Weights of a small GPT-style language model, trained from scratch on English Wikipedia: normalized queries and keys, gated attention.
Each number is 128 + 24 x the weight over its row's rms, rounded and kept within 0 to 255. Layers, rows and columns count from 0. Numbers have three digits each. The size before them is the row's rms in percent of the matrix's.

# up: layer 7 MLP up, 256x96, rms 0.233, rows 166-251, columns 0-47
# down: layer 7 MLP down (transposed), 256x96, rms 0.247, rows 166-251, columns 0-47
# gate: layer 7 MLP gate, 256x96, rms 0.216, rows 167-251, columns 0-47
up166 092:123122101153099132131146081108146154130107132135142098134126145167179130058144145145142131164068128141161196127121144109093130133122134106120148
down166 093:108113078111102132146143134064134152153123166140089146152098107130107130153106125137142107149138112153135094092129139114087147086169127140126105
gate167 100:141131158112103120086099096093191105150150159145161140132100119129123111175125125103132123149122157105114156116101125113165100152142122143136111
up167 100:162150139143162129134138128088140152176155139116124123166128102152147163140112133096134114127147122144168125082123136135128153136115138148079135
down167 098:146126145130193121144147124090121149115089131130095117095076115200138179109119141124149144126146112139150116107125118114133115117108130168125121
gate168 096:135111181144142104094124123129164157135129135106114104125118154134147121168108163077121105121142130131193153124148134154113150134098106112131120
up168 108:142171078113047117094133117169147145136153134134117098159123118140128124117121137150119116114127121171168116105132142089152100147156150094063125
down168 104:151090082172084120107127125147135125125110131137145111140152126157135111201120148100130157142151098158170133125144183160079120113106137135113115
gate169 100:165123146163111095115102115118103130124128087132096138132162110109149111166131106142184157125132109120154150153129146182155114173143132125130125
up169 089:138091148102152105103175129116122104142102142155178093149158131133172158112142120124170144139146134144139117162169138158115105098128158089113116
down169 093:133121116155105120103084111109112118116085109182176134132097100093137096117139108133131098156132099133151095160148138124112160123112156132112067
gate170 097:124135125101143096106124119128083075152127113147148122104142127096093132104157131111115142072142179098153131130129085132133143124171123149114096
up170 109:121163133136134072151120101098153118150150132154119079141091171124181147112173114131115101142135120127139099116131107116097118144128170091117111
down170 110:140118125133105091164109132141136163155136136105097105099134127122156132090116071122134145133131133135153143123139107143149158180085172103129095
gate171 093:115159147125090106145100141150100107125141136134153143149131073084084139091087138094117084137181129131090126141174126149164092112135106130130129
up171 099:161115087156136156106101147103144124091141108112168145116118127092140133134133122117116120133172143157091100159111143109127127118177142089107146
down171 104:159145117156146106136141154153080116132098156154097116120156124111132125103176126120135132171095141151129138152159124145143153129118148081127133
gate172 104:137096130112131127142155153117089094141110130079083151134124121154134174166156099167111097157130115099107108136126103162124137129114133117129182
up172 103:168132159171166132131162128099116114090136084167124084145162145115101174070127104126125079096131082166109098112156128149130150092127145149137145
down172 100:117131124162088104085045115130160145134117138131150113105155117144130091124114143117110123165131145123126111147125138139140136146118131151076164
gate173 094:143127144116105172150113094149121148154111118144115136132140158106141134136155163097090145125123137113120134157183080103136103161132141139134157
up173 098:127105116116119131119134155141124128124091119107140116132170194169124128136143110138107114149115128164146161160123145141137143097144118101127190
down173 104:108149162121132148118128121150137106145111110127098138154101152148103142119115137145151137124112132089106132137179125094154130170100138183121149
gate174 097:093096105106123152124138139130138143138153158122127122115156138127116126127133123151091123114130106112143118077142087177128142128079123167161111
up174 103:109130142149124105100163068129164090133126106136116118107082101152137129157118134132118144126131150142069139145120149165134112125119148109110092
down174 098:150166119146126149140163111100126121130141127093147178171141067124120147149109128109160107105138119126113112106144100122127193148163103123103166
gate175 102:159127151140135140133130092156143178114113106121119120135179169155117164187154174130138145143147107164127132098138120070104145121091087100139103
up175 104:154084143152150130097151157083118139124090126096086127153150120100086111105089131121153141133152112127160115067115145145139119104161131119126093
down175 107:178147119187085109094111115081145134158099077126130161136168134117127126139134102118100127086139130137111145147170125119131117147107101115128146
gate176 095:161141106126090128131099164129136135154143128120118106134166168117152146155160121176102122130105137149098109131153094133115198163146126102131104
up176 092:146106136094111138108143154116073089110113106125153126132130098108128139113151145113135156129116132126139145143132122097136116071097158186138090
down176 090:103113126123121080139122137109110094167106159134115171131158134136159155135138151100117085111135177102107112137127156121141139109128109158118146
gate177 106:107149118145115131096125129110090120127133138137130123154198122132162133153173166132120114119116128124137147101146107109145153127107056088096148
up177 096:142144174114113090126091130132095124138086141124137111156171157094186139146111116121148126110127118135119131131091089112135101113126120129084124
down177 094:110124157119162121095139130136145116134096154132074146096098165129167109114103164129135157124126140138149109144118156145109101138148156125113086
gate178 105:081114142102097127093152105099123099135110116118108143103174102172141161101155139145124166075148124126091111097128131087124141125119110142106156
up178 105:097142120150134116124110136105109133150177130120138122163138152166149096154122170111129107108168077125114149161126145160163118148137130104144118
down178 104:145162118117142118137140107122082150169143138105132140131133139128164131076094136094105146143122125151156136073131082095113147081138128069104154
gate179 102:153121129130114119133136111121126124130147119177110083151147121138124143126108158110115127147163169097097104126097142120127148129071154113174125
up179 105:157092113086138163139137147097144147148122157094113096102124082149139149156128134147120107135114158102078119126118124140155164142150117124132150
down179 104:128130107081111135141133168150129096126131115127148117104115138138163090100083162123120111115138121108102158131108156149113152142085158154157096
gate180 102:144139124105130145124105133141133078126148119132117172136128129131135089158090178116122130109111118133157105117116098119157146085110151126117138
up180 099:114128130135118129114111120115120151163120101131122128095113123186080102146133092104139173150104111178128140154151152135042143103108148156119160
down180 097:126089165147104116144108157110129156141126118098154160130157148106157137150138116109122170110120152119142160099103116140118107155124072111167115
gate181 097:106136117102139083129118155138150150134143151154162116078134116139154099072113190153119143115136116143074138080141131149123093144114098119118134
up181 097:124110114109145145127096116162135128134086131097124130151149164160147142172144145114100099087151130122118159118091133143088111185200126122106161
down181 097:121109075097142135153098113157120160155139167131123163137137154134120164141176131111127149123139093147117161135112135132166107136144112146128136
gate182 076:159157097089161089075139106140043165128118137106117101092114163133081109116082123137135131139147145102097142154161133129119107151127144113120151
up182 073:155145088131183102111162183105066186124119152167125143114117067092134128116118115164135117117139119150129204173104148154107171120124140104113129
down182 079:163112180104096127122097180101195070127121112166122101114135146132117103127127138142124121141132102135110144162095154101132119156117138112131135
gate183 100:122172136132143093140127166074183140089111137124155134125157157136137115120092135091122144107095080173100110100120108127113159153137133109146090
up183 102:158186139113119139138115168074130149089149126123115138117132129161156115112088077100134097119163152136120148125147108152150123121111104136123149
down183 103:133146118090138164125111123112133142114165127134157126127091142131076127112156093137137171149159119105145168133094120118094125135157157114148147
gate184 110:133124102135134061129117107186112108138139128099149123116117174129113176180138087090126147092137109125120149089123095129143126080132130129137110
up184 103:111158144114143159129116153129146131139101126118138130101151094126154150143106132130125157134116123111114149183158178115145159139164157108115114
down184 107:149082104142109111103100129149117107121137126147140166140126077137121135077118128135121113105094154089143117127191152118123157167121115144117116
gate185 103:130114139082090126112144136126137134202146099103140116125124152099090090128142120128131172101167106140117118091111099160139088118158143140071157
up185 103:079165128158122140143132128059097143117123124173136150161145102110149193135161143148144104076105147128137145156134164118114125168128124121136100
down185 105:114136097132111105167149160119144113135137167097123136128123139115173121124118134147132122082137102103102128130137127115173183115141138166125151
gate186 099:134136121177109143118102125086161171134137157145128097099145109107109135134122163165119094121092143135166114128103078105101126155112105096129151
up186 100:142132148091089131129099088105124122130113131138187103178134094153103126118097134162131092100168142092148136149124121109140079122160131117123154
down186 098:134142112171121107127126123116171170116113190124130117078136175133114099155162179143113132097134094118118097163143099133130134135135132109144102
gate187 092:139090182126108153097113126119097090116098138126139138166137106121163143169130163108109111145136116112141152121130124131151128118168150139127151
up187 104:121114148100190173086134137165113122085097134128116117123134154127109153187168137127090143152118130143151108094126124124160111097102120197142150
down187 107:138118161132099118117120156154093112129075103148119076122120106109133147150134138139138106154088133116139097131126123103139137093134118162111141
gate188 096:107118136117106151142114137094110184098113130161071155112163158120138138136135145116139145082078105077109095153130138130122165112130107122108108
up188 106:113095117114131085124157119146138098145115145090122163124117111119129148117134108155098114160139103154151134123149115129106088131115121115127108
down188 107:145104108163124078156127069108134153170113147136087138133115131164163124082098144104131119135138117118131123140150143147152106110141159121126154
gate189 099:099158107122148131135176127137126126104146125149150117109109178150097162163124154151118139175162148156095150132152125133103144120126113102109134
up189 096:109100082150152120135125145168130115138101085162141134107162126137109135204137112146121118155097121146140146129156162089103139153101095098171139
down189 099:127155063109121122169141129135141138151139146131167102123103153165106150117112116134140141118159147114172165111154150126085114162079142109145125
gate190 093:141077167115127116109152113140148162109142138097150127153127123108106119153189098130147138100169145130137165123108153115128108145178088141103134
up190 095:081144125123112111116111129128103142149159181173124103131102097137142173139116147157128132148150104110169116113125146107113185130097189144158117
down190 089:150143111121110170170116122101140118119147139153114160141131083147108118182110136153126122103146085129136130145172100143146131107098151089101130
gate191 103:125124070158097088120137105115174092183128120129162125119119159148153133142105103140109150144103185109168101126097142100082136106102132107141132
up191 104:105136102126184146111118143152103130113110150114160121136149092117097139149144138103136141068140079112126196130145103119138139159157144116116120
down191 107:108145130118139142161143102126152122130107125168105122101150117135150125089139183128100158128105120116129155130081113124179144126127150098110156
gate192 102:119144101111087149118137118139129125126136165118180089150096102134141148137124109193101116078113113130122121079153161142080103138149128133154143
up192 100:119128118114129140149152105115137126177128147121152104166153082157155144153163113149120129099136131148140150102158129123113154128117089166142077
down192 100:111165139147113122084142106129106101130114132129138104099125164169137163078124092159111092130089134177113126140140156068114130099123169154125151
gate193 091:151126087113130110160112110138132123128121113120093119151135111108104144114107144110107148148111187072090138149115133100138093140137146125158133
up193 095:153102140112145117164166139120161138152133081133109154114123100132089184132103127133100160137113175109085135110099131142153094113155194088124130
down193 089:131105167115137104092142139161150132104127109126081118114105134155119130150107115100168166127125102106120078074117140099132056158143118156113125
gate194 101:136109107099086162127085160095093129144124123064077132103124117120153142111143089135128104154173176116120132143132115120080158188125097126135148
up194 097:125110092106137128093090126114113064157137097089085061120159123158149112163133140095097119125116136133131147139135133121144126162141114141107153
down194 101:124103122084117126128096162163107116146160142120083095121120112152120133121156115149133103120139125128137125135087139116117166168149095105133132
gate195 110:136121074155123116148117132153127135111095148130150112090114165130161125146123103139139143106093126099132177080106099119125118142159180121148179
up195 111:135182153127120146122143195141139088132154118073121133138114142147130102095134144132134141125141159113132085181129106124139142118132080147099102
down195 112:082106108121151129152106097173118134158113131118114159163156142133139103143085089142156114098115101128147127111120123147072138121164137152120142
gate196 099:129128112110089102127100128096097123132164123119174092145080136108102139119150103114138108130090147108158133138115134152118123128135100134142178
up196 104:142141149112149137162148137121135125101114108142123145110153111148141118133123096126125120103182128116118183092128152118136135100162130109106051
down196 097:111143098115105177145111117110116116152144117175179153133151163162139127160124157133129052134129123136103086144119118138125135146178124090098159
gate197 087:144129156191094160160129150187157110153088174129130089123099129157148117108159155105122129107090127139136156161103104109123099154128110106130099
up197 091:141153089072151116104101125134134164136105127144165117163086156140158118123117142112126141127064130109123142107101099140149071115119084128088141
down197 085:111128121203123196157127192167105097093113097132098104088128130127113134131146124131167112125136103111122120154098142115121115151133133091136116
gate198 106:106129128139122136069131189125111120149114118094143112130154121142140149125118131129153136165069126107162152082112110114142118137096128106141080
up198 106:129117124120147103120133108119110121092111128074101117124158159155107110122169116146140132112120122126107164128143114134137128111140102131096154
down198 105:159132132114126124165147095086136121117123169136110113153156172134098126124080125101103150124136120127098138206136098056119104094116101108161113
gate199 089:163088134160107127153148123138120128094159150133100134117102161095130099114130151109129144109153088122130130145159145137094111117169140112107145
up199 109:155155124103073144123078148161134095169127115172119117128118133173143154145095107152139121120130128153090107090082089111133134152094106140141130
down199 113:157151136117133152101110114140105157133135153158105138092122114150142148150120121164164155145121133169102098040145092120150091122119103124113111
gate200 094:140144133151125143083155134131116139118112120136126095133110117136093135106137144138141122132111101134184123151088105109188095178130101113167121
up200 084:131093114160137114140171150123059087132096119157157158130182118119098087112146127117118116092172126141098083084142101148134142157105111126128109
down200 087:138073154068118116141089100118159169127192108124129157132151133146168137103105144153117119139178164137098117107155123136141107093150135126097146
gate201 105:114141158115140131138155089142137174145134102126121166162068107105124140146105114156133127121155132141130151118141088155171100144093117164114097
up201 096:122120103066144135133113134111115122108113119124175123147095120129102131123132150082080142114143115119116151160118109121148123126122144138102112
down201 099:133087136148157119118102127131117097120108125128095144151116130139085089129170155156125079082178068141106096146141123089103088136140111128083111
gate202 092:175133134121119127133133144125136102138123143091177130144096131128077119127114147131145139107139146098145125135143079111115106136110125105130112
up202 087:177133143106155109108113117096165116140141169118127114112140121143098169155092164101129115138117120120185120149137147155125138149105086113151125
down202 092:138115118096201157130137146126150150111103108126107137104065141150079089075141109124136138144109137129176121150176141112123127133114117112112104
gate203 099:174102135133110085118093131125095138100131125132098091186111103108154150114126141136106127144140111100143077122141118151120132110140115116125132
up203 104:144113156142115172107140124185133143121110120127137134108130157152131095130123148162109112148102158104120088137159187160150159082099110121104097
down203 101:089167146132153142103101113147183108133126100084103139114150115118118123139117116138144172134147125152149153087094129152120126107145174130153111
gate204 096:091161130109118131143110123141156121160136095113157128112100123132105145167113109142164119153107138110123134125163116117129124140154116179125098
up204 094:140134098128113105140148132148209118136120125137136180138183125130166086102125127116117115096121106087153131110134136151075126154126124140143142
down204 093:138134138116132117119133143161129112102109098108122112116133141140096124157123095133153159147139121153158113069141150124137085111129115116155144
gate205 111:147115107097094124109135122122119102123137132130112143130136089115106148096121128106143157115154152097186145154124121137140123148154087100139079
up205 120:151138119105156114133104113135131093125137123170126146107142114136134149133104118100138142128131130124160125113109068162131135125130094103111114
down205 112:152152125101132117116103163136151120112098181123096138130144113147117091123163098116129124183141151093165110136073120084113113161116099117138086
gate206 095:125114112090151106132162117145118124144136130133110126180127148131136093154084119163163129129159141143088117148119121129123114116127075148128172
up206 099:132103138125119109127140154122096133086156127092143134132145094110160088112179065168135104106138117105168112140145124149113109124136163105180108
down206 097:151102122127127109113102160097113094142168142151128143143149119140165140144147105118150101098132103125165141111139157155105128151170118134125110
gate207 097:110127148098135130132143118131133114137136105172121127138137121105163143114103130153092155138167108155100141127101144121159153101132137153114173
up207 101:123120099166151132128151126135132128137154099095098122145178137140103111133146143083145133184068142072132126149122133127117099153117086116159102
down207 103:177106090159144127128103125113141119171135135157134124133147131130173128146120123103138103110127128101143148145176060164125153124129108083097144
gate208 096:130187163096125124179159152153159171143174153126119126145103094176162127137132150119118091123154115093117131106150120147129108113120107126128135
up208 094:092119134124141118139171149116124088111165161168128117149114171148104111145165095171112140077122154119102152126088115144139115132108127174127146
down208 097:117134174095172184111150114134132130128162112166125121087116148149129111087133114135070106159107085169147099116127143139143144101105132143181130
gate209 100:135130136096116107150152122129141118153131101118184158159177127156155195161131144168108138114087103125121130113104143110099113153168085142137173
up209 095:147130151109080124149119133139161180074158137137148132089123142141142147110151148141118144127081139137093172100122151130125103169142119125135139
down209 097:109134155089132098141131145138123098141140119131101106141123133182134178098128148166133112145118101125142113120129210107144131165153134145136118
gate210 099:135088169151130116161132132124098125125139151115109137120169145153114130101078181104116150096137101110121116157175115094126128122132145113116150
up210 096:130086146152122110130155138126130131097138119124092090094087104111118128115149116191132125152133127132149119117155156149129115114124132122130114
down210 099:107127126100146109135144148079119103143134094110110121093132142111145133101091131140146113134169078117115123168126161158118155160175133115118132
gate211 100:112120124191144158151116102183102127149131141102107103129138150089104108144135098107107117133105131142137144145148111109079127113111134111135117
up211 105:088103108158156120108118127160152106137183116158117128127153158141133108126120113129135116147139155130137138167125156144116105100141167077138133
down211 101:106101171144108116133145137120131134124123107075123180152110092055125133143125154159100146152113158148151147094125164136104146110125113169185099
gate212 102:154117161129099099135144150103168136173179112104138131140132115104132144106113132141108131132093132136130126103058135128156100109088115137113154
up212 100:116092129108157121139172140178165126153145121129182102137110139126140138106106140123138121151090141126113161071127162108115152155099110124088122
down212 104:089108174119147163134133168154167152135121136092123113125088143129114101122138142105089154122079113156118143128104138108157150109094086158148115
gate213 100:116120122132172127187133089157104107112101130119130151116139141096131135148129108122129125114135176160138170103131128101106073141118144129103142
up213 106:103142095110158130135176095151130104101122119085136147089157093126122151156145143108130148166105113150165142116158117104135158117148166062098135
down213 112:106133122102177147126164115116132128130093118122130130119174111131138109117101123084121125132133154112175150150116159138082119170118157097109093
gate214 100:100116118124128100153143141163096130172154146135118132113131116172169108118091170127125091120090121161112147117146110143111179122163149104095095
up214 120:100120090157140080090140150049145091113147139139174121115132162165121109112129159102123176143158118120144153087136099134133177158136128158116140
down214 115:179188115111123110160115102108135144129122140120128117134126137168145098113114131133098057141135188120092138121126098142134123118113148112178144
gate215 096:126199136109123127134163129151174126083142115089162108158157138114153099162165116149158134134146106087125117140129108136159125139136105111101112
up215 096:114142110111114110144131170118102110138134116155152134101151120152144124099164094127108157087132117153112072094129125160148149157119158128113123
down215 096:125111064145144165149157124129128122101146172127111086144096125177135161107188139149135153161104102130135170147111135131106114161139111131142143
gate216 097:146154149062113138153139124094160133103112164151139100135137123108134143140095164133115106125146139212132136165107068183164129117084108121100137
up216 099:149132113124118134134097131093135120097110139180110128133169153109098176160120159119128152094150099200124169109119089173152121154084145109141100
down216 099:080104146143148112121161136117160133141122096154110118099118166143121105138141130121121131112124046158151166163118130136125134150127086142154113
gate217 106:154145141161098119136128097163157149088130133129118122153185112121156121147105167167143105134137172149099171169081144130122139154134115100091145
up217 096:148123124084130158079143129154132114137123151111148092136112141148142135140079105111113099146142157150124159121145140083128133123157126122149195
down217 104:129144159128135107128131136077151102157149131105128120091137099133128157140103092096120088142155166158151145142144134130113134115123172119141113
gate218 105:157101156121132144130165104133117138151153111112122106094141129119132117146176117138094132099123125122121123101126096119101104128127140126118102
up218 099:133129140122167115156103111121146148122159146121093111135154134132141086165143123133155132120119106095119134113111123149180117118148137090098085
down218 102:137145117093098121126109117132100098163150122111124104145127159133128122149138116107099104133127109097122154133097121132166152134096091130124091
gate219 074:113133124118169139179098123124046123123117098142124093168116128139114154071148121114110097121154083130140142105094134104127094120123165146093143
up219 085:122138142123086137141080093087137111098091138149119140118140130147123122081109129115160182133128140136138102126153143093115105102120116102163149
down219 083:137138123148130115149147131117083103128117140112102127101141117121136155124109119148102111087132112126100112150103139122120125130093104084105139
gate220 106:145154145137105133110160142153179110110127150148170132127095128119123119122125150109140114111111141122122175173113120157171123128144066094094170
up220 099:108137101139113118140122120168158144142125127130162105123149113077116120156094105148114098116098129140109125115109128148135159112158165172166062
down220 088:121107107104092122075126050115179142137179126142114149130138152127098093101151126117122183138165148103130121133168115123123147104157118085074141
gate221 103:129144128157105135137141118169116107106107105109146123117118134085136132093133169113106118091127094081124118139157094148137115084159074114110134
up221 108:151153111118128125082129126140171151169134118148109089145096124162081166145094097138133135122129134126094105138162149108143136176134137167134113
down221 110:151105082154098167064130120120150141134131128122140100117128128122136157106104139170125080132086163145130137097139143097135125124139171134119087
gate222 105:116129135136153101118149143162164162108149089118095132133088119097106145103143152150160103120159154178135144134114131100134103073154112155111146
up222 101:144126134124112109136101136103156122126155132121132101123105127102111148114143114165139072097107131150150139121116131135125106121167130129109115
down222 101:103141162121168130110142153128142091159117103101098110147146166181120099121147140079152112138139100133106135147120157133142099114108099131148133
gate223 095:164132183107100114147138097147139145134147135167181140134162121164134123148132136138128136158109199131125114119131107135113100106162093090104109
up223 099:144132117156082174139141121120080179131136125108108097142113109128128118137122117140145109107100113174131115131158129140131134093135133090085112
down223 100:116151122137116148160114115114146164120153108137116092109123111158102112094150152142116096147064114133113120141152118114132141112163116109134101
gate224 100:142112115144143062153145163145127123110140150152117124131187121088133142130129116106116159117146118172098098117103171093123111114103116076157130
up224 093:126116139134147131133165149108185153137135157132100128143122130097145176122113132175100125126134115122120105135109116116165161169079140110086073
down224 094:182165106155139087116153144174116098128063129119191142124111127121129154144120162101121128153132118128102168113139112150148106080145119097155143
gate225 097:124124131126125115159115142123120154171138105174085108130166137184128140175100138144106136083136161115177110126140087088112112085166129137127134
up225 095:147123121075098149128131132100108115140151138129144144147155127132075120089131078140143115164121114132106121144105129161115135061145140099147111
down225 097:129154156132140167114155125118143151147142115115120137139147121129094129083138122118118143092092115117132115116113152162139124142097077158173109
gate226 097:153135144157117134129155123162118156107156134114143085105116115115104171155125131123173108118103124181121146109137161146122156110092110176116112
up226 096:140107148131135153154122137134125174110156160094103122170159126104115142142105139107125124141149099126121139120161149116123154158125155162096099
down226 104:143082122147105102122098125131084168166134097091141149116136132093129109103163113108111144146133111119132130166161123133120171159083145079084150
gate227 084:101121143149113129151152137098126122152105121134110162090118105110131139162162123157137161102161126135125106168176132106155096160147127114140119
up227 102:141110110110150176119122146098121094093118139095133086152139097152154107134159118078154086118133150084090133080139130115093140099111161168111103
down227 105:095181082105124126144159097152101131122121143140121178132133121155126165156132130126121146124099121099122148153088137153138105125150148139138139
gate228 096:145108112124140139147131173104078115123129140118124104159134092127142148159142099130126098103119126140075074098124100108155124103071154149070077
up228 110:112126141109116118101111104142118114094138117135115176118144086174151143107144114134166134116167095109126156138105147170086159115136147151158137
down228 108:139132136126136129153115141107100105106102149115130169131157118102104142124121073142147131158125113136098127119106105154144157120154101136155120
gate229 096:153153146122090142087149155127137154135137123144093091088133154144162058160110137110110143154121133149139139110151113110135117102151145122107178
up229 100:156089069104131141094138131136101121118138132123141084107115149118172121133134186118138114119146142175163114122143178136133141061108166141116160
down229 107:111119104073106153137141130154122103111123158116121118086122148158162100124135132118165130171154095118124110096137110130110159096097163111112145
gate230 100:120138166124084112101115160131083129069089123119088133133126117162155133127130152153122122123110164166152120133131098124102115089085139068167185
up230 084:141164096100134121124114121067131119180141115166120122129126164161186107161161106107124122140121099127123165106136135111168143105149134118148128
down230 093:084131141122130144088153122131130142081120130129084102128131112127174124148115133146119118144113109117130139133152158146102131107120110073169163
gate231 100:151088147090161141138153123133170139120133176143117145132167135138150145156149126118112123127107122173116110140147089074092166112151112134077190
up231 106:155147181134094155116109132124130125124149124113138104161141124124097143170088127138117103124099128158122134091123127142087143145117126174096151
down231 107:119097182132146098118165098117137129133111133138099101095191106163138147129150112102155125129104113158168136161099107167131127145120095155116156
gate232 106:151126162152112128106132147145127128100093134058118129151181140135140136167121087114133159127112139131121118110150123099122137108145101110159143
up232 103:098079131118107132161115111117116128123131153105166169146139105105123132092102097141108107089109105120114135161118108077131166112165124118132077
down232 109:152160139143119158120154094146130128159109140195147127145117106120105098144147148124120107134117115076153157130116133123116098138117161162114154
gate233 099:146109135130098137118141120088118137103136137120141114154154173172143092087117138173149099121182164142139113187122098143095162123117114112152131
up233 104:138120130127131100099138181143148110133122111101110104089104130135145091165122097119153099108150131135162089130054147132123144148113136131107125
down233 102:129163113127093126110166140115108086144127144138088119137117128124124053119136142111115156139154115122141138086119123124126124144116143127093133
gate234 082:118162107124155189114095157114119161133103080135120107109116113118128126136111137131116130142084116089137133128110156105145130130094087120121094
up234 089:111121125133142089130101170154061180122136136175122155110164121132116102114124127117145134116149152116102132122121117106140149125159155127171123
down234 084:073069129099108109108108089064212128125161130118142115125134150127150159124120152149099136102153143156110143102139124137120105164133118117109144
gate235 116:139121117096130137161128089107126123064121119107150113111113147127139134144094144189156103107091157179140140121147080149166089180172115119149104
up235 112:127155136150136144118164126115096117125118149143173127150116177130151147151162157140175062106134136142140085127139131099131143142079096083095139
down235 107:126107114137114117096139188121138131123140119133156124119126186132150145094130136175131125129127192154112108113139141126083149173097070156117168
gate236 100:098099143100096154098123158151134113127120131130124152125106143104161117147131135115142154110110164116092105145101192102153124115146133161131123
up236 106:155138109122171113137077135103142155129092147142125099087094133127084131130161151136140133174127072091121143134117098166123111118142165144130159
down236 098:172126093135091113128123092130129173153169116133125132143128110125133142135126127149117129148132137118126143116190098124098133117143101128110149
gate237 102:146144144133133138110127138102108122141126074091128111110105146185162145162120183144082137139146140128107119106116077117111126090169143072119106
up237 100:148164155132111116125150119122136126105127102101145141089103141147147172134124153115110095165134112135110159134126119123113093089155132088140095
down237 095:091134176138133147112142159148132113118088127123155090096094133138099105109150106167105123127126110107115187128088159124120132140154142131137081
gate238 103:135151114163126117156087100118090097143124098117159109135133141127112126127134121120149110120118142161157129133127134116105155108144091141132157
up238 104:149103148117099162110151156096096141096177149134118115104171123117147109133129143163158115120094121132110177138081138070155125111134134124141120
down238 107:168145083119107155144108101106139103106139099106170150167141170121179116151108116134153120136098148125116182129152109106084134156133141148144136
gate239 093:121107191112115135131132135101062153126157125156144097148149127158119124143130132140119116133132107114122147132148122099130176078171071120133132
up239 097:136148093137137137084143133180135129103160109099144129113135194121147124095117146092130151102101088154129126145117118159115115130129112137135153
down239 097:141139073140108175147131095108146170135132119123115124117151097155124134155120107115101087144086132140158140136138106114191126118126149104175152
gate240 110:153130128110072094106119112145156104151100157124151158178179116102117135116198141139146144146147152164120081142127120137114166123160155091149126
up240 106:115139104149161084139113137167145145171127147147105107142109141085156108163122077135145110149139161092109149136105128175070124136105142117116123
down240 102:081096083156137093110108095097104123149106135153127118142082163094144098151130141088137104159137101118143141137125113125139080175133115121094132
gate241 100:158108143104134145116173181141108144137141117133132122137204102108129153111110117136146122136135125126114145140154145102110090129195111064088139
up241 101:115174159124137139141118098135133132091092139095150117183132151109108118179147108147148112127129144145097131088112089143135119158137155116143106
down241 102:141116122156118129135162123099154156128154122134159134144117146133157117141143142119126114091102147128106082104127124112178160144125134124098112
gate242 085:128118161145088175117096108123156111132090132147138140077138099116116153105157117138154127102106097076133089149128148127135117159068135084129114
up242 089:111133128145122157170149147168128074150173158138142121134148129164114166100109095124099126118183100176140129144123148114082154153165103107146080
down242 078:210143072111139119093164078103107159140170156084122102115138127144131127131086136121119118133101146121103142160167095099146124144172108108120134
gate243 099:137174128118105131097129147098103118120110102166129129124122091138097148104097113126149131131175105117173123110139110084153107127117104149112099
up243 092:105164124122148131138150146074128099141104143094154109172125150149113151110122137100157116136131133136117118142126175149177138123136102120126123
down243 081:182139082114140159111133092143090173139077122128137144110129120098109153125128122164119124136104152113121148102177110092110125088116148130085119
gate244 103:113104167111125104109120083124146136107149153130109135159138138081150138112110131140142139163115079117133106121123114114135132137132136073133098
up244 103:120157149168086130146130108099114129107124130130117148131129127143149137085153112175169122159116107086067159138142154129089145102136063118106135
down244 103:082123140099120119109137118167072146082126162137128148125122147156091153146154124114155130172154070116119111114128129107130126162109121091126113
gate245 113:111133172155139105144129146119150146151134117108089147139127114098172076106116140106165167119192129103102127110118137132099119120141115153145139
up245 106:126144119101083168111129114069127149122130129171179155111120172141127169135116076103123140089119139143123127136125086105145189142121110143102084
down245 108:134118086145134155126121103178104121137142061154119091189126131166152136133128108162151121133121120139135161150131131146119102109145140117106132
gate246 100:134092105145136083101093148122130138141122113117093125183105142155126158131128137149082116124125119123096109105117094144155109158142098157133126
up246 103:145107103116101149114141115129139108087093102125139148141080134086170098126090125155154137110108133136142153112144115111155146143128155163143100
down246 100:167122125141164100183162126164152116147122095078144141157145140136119076140126102124131104142125138145138113088128126116116122128147112093142119
gate247 103:113117127140160126131106106130091111167152136142077133128204126095143145111112108142094105089123125124155113181091123099126107144126127096143085
up247 096:134107123116117114134121111110153170096122127145125102108074105166109107126136120123137098126160170147138143086127160149111107099123133137139109
down247 100:136148099162126138154122110123104116132134154171118144126128089113123154153123087116136177105112093077135152174150060157136099133117111120166128
gate248 108:109118137132148116126117138120101070122117121110138117142139063174169144165129128105150120108061144119095144123141118119182134092134155117112088
up248 117:148138128123132151158086139121091111106136124134116132198127091140159131132096149092112081111083152149104107112093103114148121135107121134139096
down248 109:142135127125147137143112163125132101114097112095109142118119079128139132152180114135112122112076110127098102137097107109189137114095134154106107
gate249 101:130118122163141155149138132144099160145137135142161159111140151138136115107134123078102111121077161118123140133181138137133129137117174093099093
up249 102:076069118146125139105109076132132120123135116140128121119197167129120142124143151107135128128170109177089116090134110112089113118127141116145122
down249 104:148163126115120116138127126183117112146101121126158103135093112112113155129144128073128089142108121141139100140134155159130172140092151141122140
gate250 111:163089156151128122124106123109127137125113059115110145099105136135160181103168110147127135136116127128146062139119117116131156142131124153113132
up250 106:127107080124132176132130136129120179100164087116121151111155113136072130105090140141099097098170154146132150096136146108153150125124140097140142
down250 096:123127137150116160137093151123132132125135098093121154119125095086122171117164130120146117121129148136173095111126140148151139141099126163078110
gate251 101:103117103144112090121155196128104116144142141150128095131142148139154170122136187134134127126129105118116152137090124143149181084109163128145139
up251 092:129130154143127151109111123148140113112099096107116119104153104171112089121122090111099154147115077095134136112148107100117107124203153126122116
down251 094:149138129118097131116115071107166139089140180147134124118108075133147133154110093111107146130147123105165125126126116163117110107141131133125146